Weights of a small GPT-style language model, trained from scratch on English Wikipedia: a variant of Adam for these matrices.
Each number is 128 + 24 x the weight over its row's rms, rounded and kept within 0 to 255. Layers, rows and columns count from 0. Numbers have three digits each. The size before them is the row's rms in percent of the matrix's.

# up: layer 11 MLP up, 1536x384, rms 0.0343, rows 434-533, columns 192-255
# down: layer 11 MLP down (transposed), 1536x384, rms 0.0335, rows 434-533, columns 192-255
up434 111:097110110151180160128122077142099124124113144102145145117087157094191098098134085176108150113100122146140104136100171132171140111118075107137141138142131153143155134150108121138142148146092112
down434 112:130124090118125075110107164158118130139117118138156147101120139134107146122176102164147164100159129149148133114113112115066142116119153127116166142115139127108139081151105113155167155161078114
up435 092:155096103080157089130167105125141092137114154151180132090160087146120131124095100140123147041168094106141139107087166109153115114109078122102125120156139154100135140174123134154136153162087070
down435 107:085176113143086142109116134095106124092117165070136160137128133118092107139111187081156155091141112143129108106170099119114130165172132066144141106139150101138161128122073138107110109132097143
up436 103:116068113117145101112131107169164137114123140107120074142138118142140124160122157120124103138153116129119131125150126140097151101121127085118129150105141142095123143144162147146149110136140125
down436 093:072130114153111179126113142092129116099126151116152169113134111125117079131090101177169125138151121131108118088153160138166120140122179132126151157128105133157114139116111124123136190130124110
up437 102:099129141132110114096131158128161165114096084153144127130126117131146096102155094109115129089141099121161139124129149105147116085134135103124156111141130144140109089107109135150136126114140147
down437 109:126108128153118150136087117104139110117111099104116175115152121113129089137168067131146133149146153146122117074101104129152104128113140115131112150150145115147124105130124091121157117164128075
up438 100:091196114144109117131128099152105150097075142124131162104107151110122112118099158161126129185151153143108122135106140119129164121109154116138140117143143159161100173164123144133102092117139125
down438 106:158137111105120113065183122132076131111108100155151113088163106165111133136147145123086161112109122120119118094051137149186114162158112144135100125136124130121103104084168133150111148107115119
up439 091:160096114159159164148128117140138139137117154106125142159132099085117145115111126121109125119144127105159085148076162157165137114117074112116153151149110115126156174102115122109125089118164164
down439 101:107123121124113130082139161116133083165110110123149146166141162163107178118111111112145133105140122151138089121127182142160134117120091111132131095112137113139117091119116097139108158176108124
up440 100:127155080144129136137095118139167150153137158105131107143134156127127145181154088143162128162176106190108150118136140125107158115118133145133099142144077138131098123148135167121121113145134125
down440 094:126131114043109163132140140156106112193168115136143097165123132162114114149138129115135121125087154109100103107120153114117148102129129153135080105149162135124146120107093118140138174137121104
up441 100:154119128130147129132117103163140141063136137128127115125140135161159136097139110108101114133156143093149131135093178163107122113177128129081129162112118107114121157120093144121117135131155082
down441 096:121114071152141135145108115098151103116079127093076135116135132085152114116130126082119137126164130118120129107119120126153129108080127161131106167083132110175128126124166114114157105099138127
up442 091:112153139146109106174135096121133136110150155157180132144175160124149125102179132150131134090163105134113120131136160091127143084126145140113157128142069092156155143120102110115154095113161105
down442 095:172109167180116154116130157146083130102093175146124102089110149124171103167110107122130125107149127111135137119102129146101150123110143141131083106128131108113148119113133133110130161135097104
up443 095:165136173144139124107154145146127104107090102105149123129136136151082108111130120150132147142126114138122133188118135146113147119111101121146176119128126175117140140111118122126125094116140140
down443 099:098105088118122155125176122125112106139155131118096078124132094122133147137105156139112138163176141138142140133124154099112137085151150122109093105123127118099142120169103152156113162127127145
up444 092:100119106142135110109113116109130157119119141125158151095170132098150132147150168144166134148147152122129137122112119145158112097115138120106111137143133118168132099165119171122150132090112087
down444 108:095136171108113096125134145139156136110133104162110113137159125118127088092125140140124071133102158116104121076140151135130136092114129128141165106131145137122100133102147168129142122119159111
up445 097:109098119125123112139178121052169150134107132093125134107154142110134121115195112162117118129115187141108147078116159132114151129096085140111146096102117156083136127097107139131106147124156130
down445 098:089107106131094130124089130152145161156123136133152142111112104069150138100120104139128181090126157081127115147132139177093152176127132125131146126148149147142126147155109110120132155091115159
up446 103:161102118174128130125098098142134153126112127132135082129169178097138129129164127104130132134110123107122113145135129124166120109132120109123130173163068104127085124133103177100124144194147140
down446 103:113154143118116148102141120093101135086153156167067173083130138097143147155086098148151134160131106127105081159165094106103109130153135122139084107108143129144128117134083138113173086156115159
up447 099:107120143169110147102118117147126149146115120107140139114148145138132119164166115174144155068138168135146124121133159170163152144164124137095144130163132129183131085143121125129092118152113133
down447 101:156126139194150114143163124150127116108081080123176143146135154160102096101106108145180071137142149141132127141092112139108144165114123179108075128165091104139154120119091125117119122144125105
up448 097:166144112112105123142114125139169120133145154139116087125120132149127124147209092136192130103127149137125146110088124108137106108171161152093159109060082104145130128140125153142096119107084120
down448 109:106126142120126115154090128129115138127135149142148107147093127147174110097128191127118127137112088165100104095162143114128110127113094157116089122135136116142148158104104112136121127150131156
up449 106:123113142118153114121113134125169151106127122133161151109157105137086118146155118171141117107153133132105137150103157101142190124145117121130120149137140127123119093148124199107099124138144151
down449 102:119089140141135127163127175167113144162131116074151097149134113162119168126125128097136150124110111157149151127121156102130117133131139149135130118151165121131163123120153118105141144128111136
up450 102:118131113154121123114138112164106111125126115112165066139106107139177100127151125109159155153108134177122117131152115100152109111141104104101125118099160084121161140122153152133145131136143153
down450 094:194134134089112122107149061107139135094149091107099122108148115117122087121129167129115124140118112184119107074127147150130123140102119162137149147127143147138120118116112143116169134105104128
up451 100:140120120126139125141084153122136124113091115119155073108110108089102137122137139158133136141145142146113141158090121138080147150129128068121140126127130120137164092113091126170114111114190127
down451 115:150165097063064128123085137122089126118087119124150167098122159093137092045110115101100090138077115146133143142146130112117092090096126105145147100127133106140064093115112120106125114113154102
up452 101:144107170145119135103121152145141125122130056141132155093136143159124120183162119115096113107109111079149088175098143098132100155104142146127164124171092108176140108149069137126154112138133139
down452 102:124120103097131070116107173105125108128094103093152093161122127109143163100163132110127092160101113102125190132170164122128143135148120115134122128105186151113121187052125088103104144199110136
up453 109:113084074192133108121132153133104123099106101157098170135144079134119129103130114112124142112136088142173136097108114130126127163118114126136138135111118076114161175148135152117121109183104082
down453 097:100124110140115102126112139118156148141094121094097082134127096100126234157094138126120100131081109119087110124127086150127112120139103089126129112148109115149144107105136078132129158118146127
up454 105:093139146113129101150092122125153086133135152132153114143128132128170106156152055155143133128120121142118179153106123129090146142134113134116121162156126136112121119129125182143126096143144119
down454 093:146116139120094099143198132147170093154106107142069101145083128126135118130187151144145151146101129137162142096100106143101171114117121088099121117097114118126106144118108192163117098104113137
up455 104:082180117114115153184070143133136057088082135111091111133115099166153108091128126162137120136161114115131112174126132123105106108119102135089130095147134142099138116117131181135122119136141110
down455 106:152124140139117117155136141124156149099081135154114158167104188120143068140138151122147130106143134081145111162129126136103126117153111136113090150136137171111091111141115143134117158080204104
up456 095:098138144144134131103122155111155111123129101081165140131127124143143098107142102146142146093102166137112114130170161135104133143132178125166141147130110160098166162120137142125100095094097074
down456 100:132102124151121145167138116159107161128135162129134165131115173102112159135141122125111133100178113092117102125112135133152141147157172119144081124151118076148119130123117121143136206109126119
up457 103:127138150105109161110171093107141179115126128148137129105116097134145136163150100133091142109123102080120169146125138104135105073149102154095172126140086121124109129100107124134091130121171193
down457 103:210166114121142139122153132111130137169159162116129134134146145134125150134098133129147169125128111153108139140174103152114095134137132089153095105100140127136146143103086083141124110145127098
up458 101:149130051157132089123087133085094143137099102089119105118149188125133121127116128164164107125108113114104094135071131109173124156113107161143169101128212123140124145152109147138105083120099129
down458 114:139110147141140135157122131150109083143150124070143113144100143095105092143095114088195134125123114142126151137105120130100100171095090121148118135134138128146117088077170120167137150138080142
up459 101:184116141161127124155162114099147147139109112164114061152152100125123121135149154146159122103125107154150109145154097138130150095110104131148144145144143133069179154127138119120198130125123133
down459 101:089103111125134142119124129155121135123139118135145171133089120130110174116132138142129123132149143089120133110140123138143153131189113153156136140088084080098118093138081124144088128118120124
up460 098:095149133144101132147132105133135168118131154105103113121114159147129128154138127152124134126108199107122135139110122118111148105144128095122143146143141169111138119142164168118117132140151158
down460 099:136113108116112092135157151121148116130137151141094109187131124125137138099135172142116112169132114121138082120157141155134124096129138126105113156113160138102127152113098134130145130158111126
up461 101:144095165125141127078146110108158100127122117102146102103087130156140092149156113130139088038127185110150114091114136155160095122100110111112133138140106085104148070120131161076136128156154130
down461 105:108122150133124095155160098146075128093128141101121088125141148081102098100114161163102119131113114132123122137113119151106149100165151136107142180148095111103118152126148163171149109129123093
up462 107:149130118166099083144114146148137095124093135125128108121133170109090114147155066164178118110119123141130122096099091137115126099128095144103162142079115121124153195155089175128141149132116112
down462 103:136141169112135105151100155152148120135145163164148113120126116105136080110167090153148099140154099139130141128109131145117032123103086168120088138139072095129140151120158142078075134113143122
up463 105:079124139127136113105149115125145094115086129142134110130091097108121122100145152126140125125122141185158139163129160089095123125085137133118170093140113140157137163154140141104141106171153156
down463 100:170152133151153107086110134096139138128163199174108119136097124120106139099138139136113142086130107087117063128101089122164086128108113163133135116140124134131133122106125144115110147146129128
up464 104:102153174155096130183138087135104120123131096125091151146102113175118130164159089099087109120088125162142170125104131139139116107132109118075140154135122096116109126128118153131130144101135146
down464 098:150124182174117091106140118135139134133128161106116085136161107125134125110142163089136106137096153149164129129075146147071101153133150131144135136144154115105157111126120096141103108141079147
up465 099:138132160145119143105099138093116118107139154121141113132166128132117075154113090208133127128190116148208128088088146114109145115153116165143136183127094122136157138093152118116143072131118135
down465 095:099146137163083166161103155168163097103109104130091128127158111120142132140123097139118161142140080108112111089149107095160141134145124107117105131108118135156155139089129129138118160141132151
up466 100:122105115135137132127154119147170106117109162089152099141110136166144144141133122139141137136108138120116119198152137133135117081152124155107119159156089110155142105137098114081125165173143127
down466 091:129108100157094158136120136147098119125132155119107169142154166103124187151115136149142106157099106152120100111135131098166161157125145134131119151093141121150124123116118112152123103153126124
up467 109:132120161130139097117116101165172146122117169121156144143165121098089103152136146130152143128140149109097133083133107091151128158125118135121137109125160119130169121142144147143066108122114119
down467 101:155102142119126125118128137161081083126122120155109103117109123107118138116123093172184119106107112127145118129163139116139107123140095156109132100115133092102109157140062186162157166138111126
up468 115:113090084126104133134133124136107109141084141105148093131132150139129131160146137124169147104100103134133118080149141115105117121134120072098113111158083100146102170130104118115151116189121108
down468 094:095153111044134099170091113130170107138080133133129132130136137151139163133129122120071187109149126126140118158123102136104143110156139150121125099139078164157103088131098088140104109113118118
up469 093:135077099099150166122142102133140133104091154142155103107134073089075150091135132112131127130162173126141146150100117186120130135100138140124189166099169099137143127119078117143156131132128134
down469 100:120182156052165160152101162118078105113122124132129150147098128144101134117098103129095117119129124139124132114095106085102148125161102113154118190146179129168126109145141144160163143143115133
up470 094:098168156138102115151121120105099147075108111156124111146141125107126109135142125125099116105158106113102089148133179127149154118137099125127149128110139115112135119140143128123080145165158194
down470 088:104148151121092152140100141075100135131102164128138124141151176160101147132118127093131071117167129132115097143146113167146153130155110062155131115099108112143092099142117146119090149091129139
up471 094:125107164098122094150125111129115125146147108142120086134150100121184135110114160123154149106139188108146133150149119183131104118181126169094132163114113120142106149148123135078184139150145114
down471 094:108201136123126095165114158134088116166163142101080169065114143116141106155105124104109118132139137121130121123110126145104129129110097140094117156121102131113096102134078142110150145085131137
up472 100:110146147142154152155127139129161113128133129115093146105140109145127126109135150101107082138123138163123157121093109114162115120127119140122147156139128133181117112094172128082156124159151118
down472 096:155144122092146106124105132117123118113104126145054099137136129128130108135126104145099077110122132130092130098123092149118121182100105155096097095143128124157116085153130109127150158087116105
up473 099:150109124123128160114150180149108104141110139126127113108173116113133113123121160116102131136123125141092122173107141141165098101116128150109136115122177102115143166188137144126155120185140151
down473 097:119137145120107175151114124138132092138120128108129115129126135111120140158115113123132161116077137127127124132128159084179151124124126086111099088094099138137172132157130101128130136104129127
up474 093:136137126123094143161129135114120104136116139129101067137154118138153111159135107130139122125149149147140123130097106103147150138155111135118156194127098123149109153132140150100128093134119148
down474 102:148100122107108129112131108117135131146093127165100150121114139136104072141090120138146143119111108086114150112113105100081130176111161138158104129113111084156114122149098138112128160094097139
up475 102:094129153137149115188123138124145124120133117143123118129117128134112128147102092133153124104115153143107114094133183111154132143152151119132181116160128102093136147117105171081127132128195170
down475 102:144151181060162102147135175072161135109106140133146156132106155148099133135108124163103133128139104086140090091163085124112122122148117124138112161120128122122135127125106129140113119139143123
up476 094:125141118129109152124110126131131095132127157077122096106144101189110082144154126130130115118144163105123102179126156123169059125139134166107128103120141119094119116140163122136137108090118157
down476 097:104142143123083121147128123138111159112158136137125122106126147101149136157123117117132112138128133123097118138079068145095130140114119112148127138109136124151134163143120132080094093158133112
up477 096:065143127116106094176073130146142136123104132128173087106137115148146130137130112134164122098117116155121119117148126144123085143112147117156112152094118113094105143184124113134131104118148136
down477 096:147138132122115203128125135136085117169110107107116076128102139151118117078111058139149126101160111158136128138143139154110138143109131143064085114106122117109109091117117145114113112140137122
up478 096:108099111167085066171151120137130123122118121098094105124124134114162153153131135147145052102147160152178115153134166132129121103138115123132112173102122156145119135137132123119129109122103127
down478 104:168094085148168170134107114140114145146126138146169143125097139152126129085127125134160113130114132160142137152122155157134128139140139165113105095141091114131134121153117144162147124151126118
up479 101:100133112124116120098110101156161134124117131078139156135127137108166122162120122148154170125185154100130125132148138148158146155105151143115122113111104107129131116139120090160144123121118121
down479 094:133114138092131131135121132107113142143130112115131104117134114145108114152124175137118112139123115137127155113187126133154128120168183159064114102135117126123102126164160121145142126125100120
up480 099:114075150157112113138171093153147136072125160156138136127122088139090125128135145124142156118123108125151069135155105118109142106103159101149155103145092090141127131170149126167100127101114146
down480 100:122168145082152146110134126076107144113102132116101075127159134132117108122121132099089126145141105147114127151143126183186132136092176130141097121100161126157097126114116158130111138113099123
up481 104:096103107137113077128127127113153136118126138127108135101095167118106096150122148164146137148155094170145103110131143115142130143118093116133159157136108153106126179096136133134125107132112165
down481 094:116143132131100134118159110143109156105101151105127101089123095131140080117115111124137093078145143143117130162166134093128122130120128149095112178131104130109065076147130104123158135112097106
up482 093:062150126144130100137135154089134076109119167148169153124106098161127104127172148158136128104131130133141102118124135116158112129142144098100137130104123094123128155117117159069146157130106110
down482 089:153156096099118152099147087129113123100092118145188119126116146135116062151071138134099133135123112110079135141205126079147166110153147156182110150103116123127120087128142143152147153133102126
up483 088:106133126145146108141128120137136114092154123140140172070140124132106133126166070124115133108099153125079182136146112119136131116129144133091131100134074090144146160125134137147112127154088143
down483 104:125145099178096132142112153122137098130162149091085120145105098155128124117134167129137134155162128172145132125149128150139106115111118116157127116099133124140092163134187084158148106100127127
up484 099:140123127142150144122149135101134136135140126113163162105110173129090087135121129160099113082116108109113114192132154136126149138115152161161173129095126116121112152142152112101089126148145090
down484 097:158173114172111110165196118126121140163117163103145128118127179164170101119136119106096113121084155138101133127119172120168055135181092141107100131163129127133186073119135126132172093085153175
up485 099:091111108127077116134160141085123111123096143131099139102114141129143111121103130123108142167125108126130195159068162139139143122089093161116110155147141109102112106114137175142126130169117147
down485 098:149106117133117114144141078144151164096161148093139090180134114155141143123110159152104139089142138163110105144185098136128133113168131101136115148122143120076137141173086095144136149111139153
up486 114:119129122131096123125121094079104128129160130090147124136134114126103114129131130099135124116080140087149106163172099122175175116124128106113101132106127129097153141134134157106135089133095110
down486 090:144165134150106142079088106115124103149137115121130129104147129145137228131113090132155111152137091167145150177137135141104105120153106126140170122108141107149066086161075137124152141129122154
up487 104:117143123122103128122092125115089153125106099091154124115086103086110134153158133133186151121161115163135148115140103137166107170137134117138103116137149139125113115120121144128154099154112104
down487 100:087136137137129111112144136127146115126135123136081119143109154113139118145124095158147093119128144159104125102142108121146124163103160114139071133135123130112085117132144112139125146102119146
up488 102:151136105147151139117131146173158123116118125110135135146134135118093121078117144070135145163137109110097118133096168118204143110158153135108110107164068156141167147100153122116144110207156109
down488 099:135129131111133142147105119196127142112142113116162126145084135135122153130131110121107101179124129121118138145123085093121128143143148158175117171121152097109158128127145142102137096142111130
up489 095:167146117121093158098139115166144160109101149125114137145125100080114128115137124108142139114149141144164126176150139113137141146085129124168126139162154107134121123153148150117092111122143115
down489 099:087150110141110139063165141077127113137118131148138137081132143090122160113084106118100113125105120108107135124109166108121100158164181091106176118150151125138153123130142125110176101093139127
up490 102:124113114140122138152149114097110091138131113107140181106181117184146097106183046136122143103155114076096126084068140115146153124131093113115151100156097108152127127157124117135144168117122110
down490 097:111135149105131126117089124100109160136138152130150092112116140112121108148137150167104098090156157162147163106140180087126092140136144138119141167109145095119105142141106174139126124138133162
up491 097:148109128127077167114141116135114165153154152124151124122160123102100135170152104116136132111111078154154138106125119112116103119100172086085155153176115143150101133133092096113146093132145089
down491 096:112106118141135133138098123108108121189114177127074120165148139136136113163112130135147118146114157159132120087192150159156153103115128098137111127187089120166113084091130135148159169103117107
up492 096:123078174152112141145101120106167147147075101133121145098140132147116127083128133115111143096083157168159131169115134140109134070123145088132106091107108133109139132125098151112149114133141130
down492 094:132097125105142102126172117123123122163154147110100094150113089111135149108162159118138135138094120111069126098150092121109108152144145178118156110105121126120142144096128143162145149102156141
up493 104:096150154120130127115132061151137184128114098099107120074100166122153131136104148103124135105124141108135111163183157131170179132131122116140128121121162108109140146146155153112099108148105133
down493 097:138086187106127133117147121148112164128139107155084146102109116149141178117123131113140051119122109152113123148136127115111162130130138089095140141106155148150109076114144118140109150118141140
up494 093:146114082100119122117100117131119138139087090119136117158127135100149130152140124145106171076103098120115136114126159111117127148091125156146122179180096142122125131154121125123180109151107172
down494 102:154119062107128133126105121082103119151132102103088091170165132129182092159122125146100145175103137102114151135148150130158109109158154112129116076135133131121122131131139112123126121161106130
up495 101:127107151099104105133121137102145103117142100127153099140122085120151075142108127119137102123143089164130133113136154131187155112145197105144157136117095134102123150080133132111114123107116128
down495 107:141169123136092140143169119091114124130132129141094100109137161117109128140099156083101151128156179104130142128118085113108145128127140112108147158053112126128165117142132126143127121156144138
up496 098:119119151101116115127102146111073139127133119081093114157150121056161134135141129107135147117120127191136130108123110171108091163117133110127139091166086128140128164090086137097142126083096193
down496 101:120094081136108115114125140106141132127128151090131099115118156112146152132142093125149105062108126134088127098144137108105100108102136161107121109141110122124077167087121105160104106139131145
up497 104:104111083143119099127140120146114147117063136141111142106145162102134125179126138123098143162114134123151126181112117148177071158153188056110155089136154128123129158160110103122120118111124126
down497 100:115126126137090140151110128117104110151178125135130088150129120144115068126068089112162104111124130100112113116148114129120127109126139160144110189120140098111142113153144119154130110103111164
up498 103:109107128091109121156118094118138111114120109093153121089157145105167113166121109093131158112128154159137140123093164153152145122116096097122162127104097132114106141121140158104120091161093125
down498 091:150138098169108134110078158144131146073163133125101144160122151117102040133093122090139086126089099169085140158143133123106122121156135139094122130134097149120094122091125133125137166138112132
up499 109:076152111165114125156138122114156140138086106109085078166119122120114120087121125124124126117120157145123165104113161117115144155183075106112153124058114168086159176108117127113161087169131143
down499 100:121102116104123107091138165113149104183139136124171120103145120091165163147198125112145151149141117135089113107090105133145144106106124144148136147149089139160146087083121137134119139145117137
up500 099:120094143145144138138111140106127125098137119136182129138109111126134103127148116098165155055114145103118109128163101171136089088149148107108128160134142120161113092116111124126140107150109175
down500 089:125127099124095116123115111144132128069109126158131144106126118150117071150135131124133127126103133138100132143123153118150084108101119089093097117106172121119117117083073112107129133123127104
up501 108:109113114139128099109116130149166128147150136116185143151114134117114110107158133118117114104122125114116140182127174094151135113146104123055144112135128139163145119173103137105070081138117167
down501 096:119099152115128139145172162148157132153111127108133172124118120134203168159111178174143105158111109154119147089131113127096130121079150144173133095130186099131138136119123091074150127141079103
up502 095:157114175130137119162109093154164183127109130117129123142153164108090126150132106110146102151165115124121172107136096138137150144118165116125186128133121165138160092157133164129093151182158141
down502 103:131137108141144120181112133136124094144173108155121146121107128143134142118122141150098133137112159137124166136130115138150153121078151119117131177146141144213157182131134113134121154129106140
up503 100:124135120164112083154109137142135170110139109105177092113097109135087143105136104107101141134099121132172110152080159142144152160133153102103125111092141167137100149089115150144108120142145113
down503 102:100136104151123105100139135113117140092133119153134112140098145123143130135100121119111131141122087120123154101132105110152127115113111125152112128155125114105169137102144120134120154093067164
up504 103:117130073107081084111122106136113154128120140119139174152159141115113083106163142134141112089114112098140140135126132122143127131127150106133141070105086116122123115135137128170136088121114152
down504 102:126152127141153133099152156084127131127085124123113161127146075145133086138143109117142114142170128084108099111174150140124159145101097123124105128119158144136133146108106141183127125137149086
up505 101:089113134141140148104137112118140115116103108114107143082124099131129123124100109078141139152085172123161155145090128154126175123137128096091142102131144172157112114156156155135138135128133123
down505 101:107113133111091098125091148100156118156127094135118133142109118111135133130125153166120167152144120135104099122180114159111134138116114123107149150092152137103125134097133096150116125159125101
up506 102:112116154171147121111092103152119120097119146141140113107137101092145127102162152110094121116116130132145135157103135156091108120107092153113145121180147127123152112131138144068121111119144133
down506 088:141083125116105145143128129129127112133136144141146113126123129159106116176152161132155147139083093156121144123087151162069136108127144121112125156081103109106075121122114115141112140155140213
up507 097:152093119086086147096147143148121135121125125122147128150122079160170111175135112162116143114129108108155135129080110131143109161117144157199176146111127129110106153125098153131116103092102101
down507 108:089137158119123126138127084138134151143130110127118118152144122153114074110130089123080135117052133152117120147125165090121113139158145085092112108134111110091126147147132096155113155139140129
up508 098:111118113113141137128117160133135124165087129122155123103137136122100138191115133143138087147131164145169132148123112110114115149147149148115122143129144137139107138149118129155118148172113121
down508 103:108128116138131103156147125121121125158142090153142118128148150153158137114154133113129198136096128105144145126124097126177159120095092097128089135126138148122104111131122126127101141157147130
up509 099:158108091109123101151141085138106137133130106152147114128140110106124110133134111103123137142110109073119124086128118161115105109110147113150145146157090120158150154133129160118111110153097136
down509 090:139110099133160152140137132100111087150123154159115152144149137157157082097136069111095133129090130122084140099135110142176137140166137090142100130118139155163119121154109138107154151130099116
up510 102:095101127165136085065115156148098144137140158083178164156147122154168124123125143100104114143160113135131109132101138157112145104104142095152125162117172136107126163079144123099175137117097111
down510 097:172161131132107136115141113123121102152094119104076113142118193131129128123117174147174117108117118139154139139111125113138142194167178135151158110132142128096090088157127145095119127103131139
up511 088:113168171091120121146100124118110121118124151131125120108095140103183141130133100143112122100124150120122113114118130122124104134129139135133122163146087140105128114153160099119103132108185126
down511 101:121121107146140098123116129128158157183128103101119098118132141122150084142100161137136155168110132115116099081075163142164100148119123138123132132092083133139108102127101120137081116133124171
up512 101:118143127149114107085148137131142157114128130116153107139171119133117093093128151157065138114133147128171152126128129132143099126149141108102121153102125148150131132132144163126132051081121138
down512 102:121126146083133086097110087129148105104116105155103098152120113138177138134115105137149122115111113146158150137145098076080119111125088115099138129177161117121131135180135132089127111130133120
up513 100:089145129123114144143111131155155117130086097087130066089114093103090108143160087164141133096083115103146149156122160174109174126102129125092154161088125115141135115159164174123130120102170116
down513 111:083141100177131148119079140113152107108145107123155138151133151132099070102118120135151104132067131189107143116135146182124134114111141150115146084157091151150103105091069137155086176147108111
up514 100:072133108140136136140113151135105082113133097144112125153115158132078121144124124096106113141132110146134095129096128122141127144130119154123135123157077113114140169127108125112109125161125108
down514 107:130144147167142076151103079141147110130138155136090137141153130168165156114140086145142140095151112123128168180147126161126122114106124120154142122106108096119131109133161119127167122117114162
up515 092:138146131087143129183103106149159131088151119102152134128160129140082118169112114143088126135130100134148112110102151129134172096107092075155117125132116093084123162149095138105134132176095151
down515 098:132127120134146178080095130118143133051161127095060141092102145079151086157112103103123120143112139157159099113194129139155161156149160117150122138166116165148074153092118140113099081096131139
up516 101:079133127119101121137098142141120171090159149139168112115133131178129104109159100082182118133152114152138125125165128144138116137123181111142134164115125128127101100101152138148116134117140127
down516 102:182107152156156126106133131165140161142153167130142088164154147124104149145128099121167080078135078170130127097157153148116149122160145112063117163133121151100063139143097114127094101124112129
up517 105:129130134132093112115106104159113136144161129094114117126172133106133129111150146136120156119183142174135119147120120105145112167103134095142149131128129125113123138149104157125094087130100119
down517 102:097069152102135143114122139118116139125133123142103147138143101100136130137124136146142110123104110121137081137099114111146126129173154111139184079139131134151130098136148136116121137135124126
up518 099:126094094160129115108129114090127113125111143117103087174167104132140105111124129133099152123127104149107168118132174146149157063146131108167101128120112123168093170157147119118096103151163149
down518 104:108123131110117120106106072144126170114111080135133169108120113117130149123110136140131133138069212142137115137128121092126106153108149146132160157188149100148165125103104153114132096124152126
up519 107:142113099164111138134131110124156144079144123122167139107112080170096121119160071153129165148137130115107108146134083145129139094171146150125142179138105152155144181112137149095170162170142149
down519 103:104113090105102149080138128088118143133114129101179109113091094108167134134173156118155122078093110086160114145123134138168108156119107100121174096144163115151126080068140127117128127105150169
up520 098:141134142122127119152098140102147110131120121162105141124209125099181095164143110091134173165131109083141128136097184112121142111126149153174148156087152115132167161103139199114123130150161135
down520 092:099180133109099141151115134115124116119126136134121163089096130127120093128155139111126134094138125131078118105127129105132154118112097164134137110133078113109163129160106138138174108131145112
up521 096:085093137149122142130104152155082138096133150096184116136152136198147117146133143133138152117134086115083122112138150183099134156132090108162157140137157162109126153163120130144138107137157143
down521 115:136147166128126135084099129149168139120141139205129099164144075093110074117154157120092152145142109114128109120126121115119138139134161132131147128115197134147172147146085151127106136103125115
up522 102:135158100145087101157135094113138113130109126105088084132130073125133158150140146136102142152133118110128104124103109109127149114139110130174120137106116072094154117200137142131060117152108147
down522 093:132117113149076140150079136140043152110107130158113114168092155117145179139093111145112152105108139101120074144152125100114124157123123126104105114136118143162154140154105126089144118107128083
up523 102:106107123184104103126168108124134157101125149141118140173147142114161109157184135103143119098128120097129162080113159137141137136115154143123153121120118136132095159183119175117072119071100154
down523 105:093173096124116174113098110122124136123144145142163156167097160131126102089096104131136152090158103135088098088152142136116138164141132152132126156140121135116099108101096166144153099165107164
up524 098:120064099153136139126159177141177131149104124115109084082098098162128079117096088117165137084083132108132164178098130127109112165158135099155159104119125157117117130130139140085129142123142127
down524 104:101141142119100157083137097165136052102114134129131157132106147166127143152131098177135150095137152123087114151149192166128113148120123141099123116126123116122091099157128110155129138142123132
up525 093:134119105126103137154134146119140132139082087131079102139148142110150101122148140163099095150129065131123132139094150130166138077155114140113173107137110133134131111107096127106116117137130127
down525 099:108127148135127119100123164126165133143155120113142115121068149150140127128155129105171139120085135143078088146159068139094113137129129129150142155114132151093175126130090091131120171085118173
up526 098:152148142103073109101123108100137143135130116118149107160103143135150107154130118109180176133141096174152098136115163119109133136100084096136118123148134124123112149121114092087132074136144131
down526 102:119117149070116154127150160139153105117110136125102130151178127203095095149109157101114145149123121137137114122153126162112159153131144166101129133140134101112116154132139124139174155120114105
up527 095:136117092081123094167123106129150095101135153148138154143176157135150114121143120111131114125182171132137134083105100159152113135143151112081106132140126110182123140169129096135170092119126117
down527 103:139107139090152132126161123136157105113114155166143085127146166119163094126118133154141101124124110132119122142091152103127137097123141150145148109150161135154171143087118089117091147125123145
up528 106:108115097135121137107142098126130140116102135057145132133145134125127137113114150077091161096124133142156128106073136111162142080167137098133162133144169136154173178114120122091146119130129101
down528 097:147167104125100111158125144120142139118120160188121078133161153100124143112140107141101119170087125142129088136118128106127166144087143148103118161151139127166139140146112145133152146101139112
up529 101:099109104164178101114110131131143154111123122151155121106157128127090128122136161117168151141133087082137113151113146146123121156148107149113145145149142095145126116129140119167140121111167113
down529 096:151137152127148166141109143097131102141163133141109150149093142165134146100131150182148158111123097095138148124148112149116165123123134104135144114158153152117134137156147132131130134156104116
up530 094:119109129099122147113097129158145132120110163133165129126100125146147136132165144099128141098153122124094142080098143128096113100103066109127122120149167132111151131115128127112129128170151116
down530 097:126124130157105149106113120131114163140094145137108126165138166081102085122118141176144133159104131124104112126157145140124136133174122168142166140087136140146111126092142145127120162144110144
up531 105:147089100158154106110094118122115141091063134149160134154102134134142131110110135153137150116151108119119133151108143094081135111155102110139114123182127132151081113122124122129166142137133087
down531 099:098146126107139095129183137142060128109141085114193150150098121124106136109079106129129168133159143120129131102159116157123142191139097127105109125138149122118149118142132128127095141113136141
up532 097:156132125140113125163111137097120153098147159131166103166124129110152142095114123134132125109100061142128133092151117138113164119124128119088128114158096127108114109105142117073153116147135139
down532 100:119121138142094134134137103109182133124112161132088102090149157138106087133133159140123123108136168134129115105128168156104135139130124150143146106162156137134164130105098136116135128144158097
up533 100:106109128107098102103125157142148150138103145099147114114102129093127145121143135135122142090154117156123130193112136125151116100143100141120137089133128111123126096110126131117063114074133136
down533 100:151134157112148154083161142147103121129074122179136107132127122112134129172149145082117152147122106160140106135141106128167101131156153123134167141133185120147112118118180123143124158112135130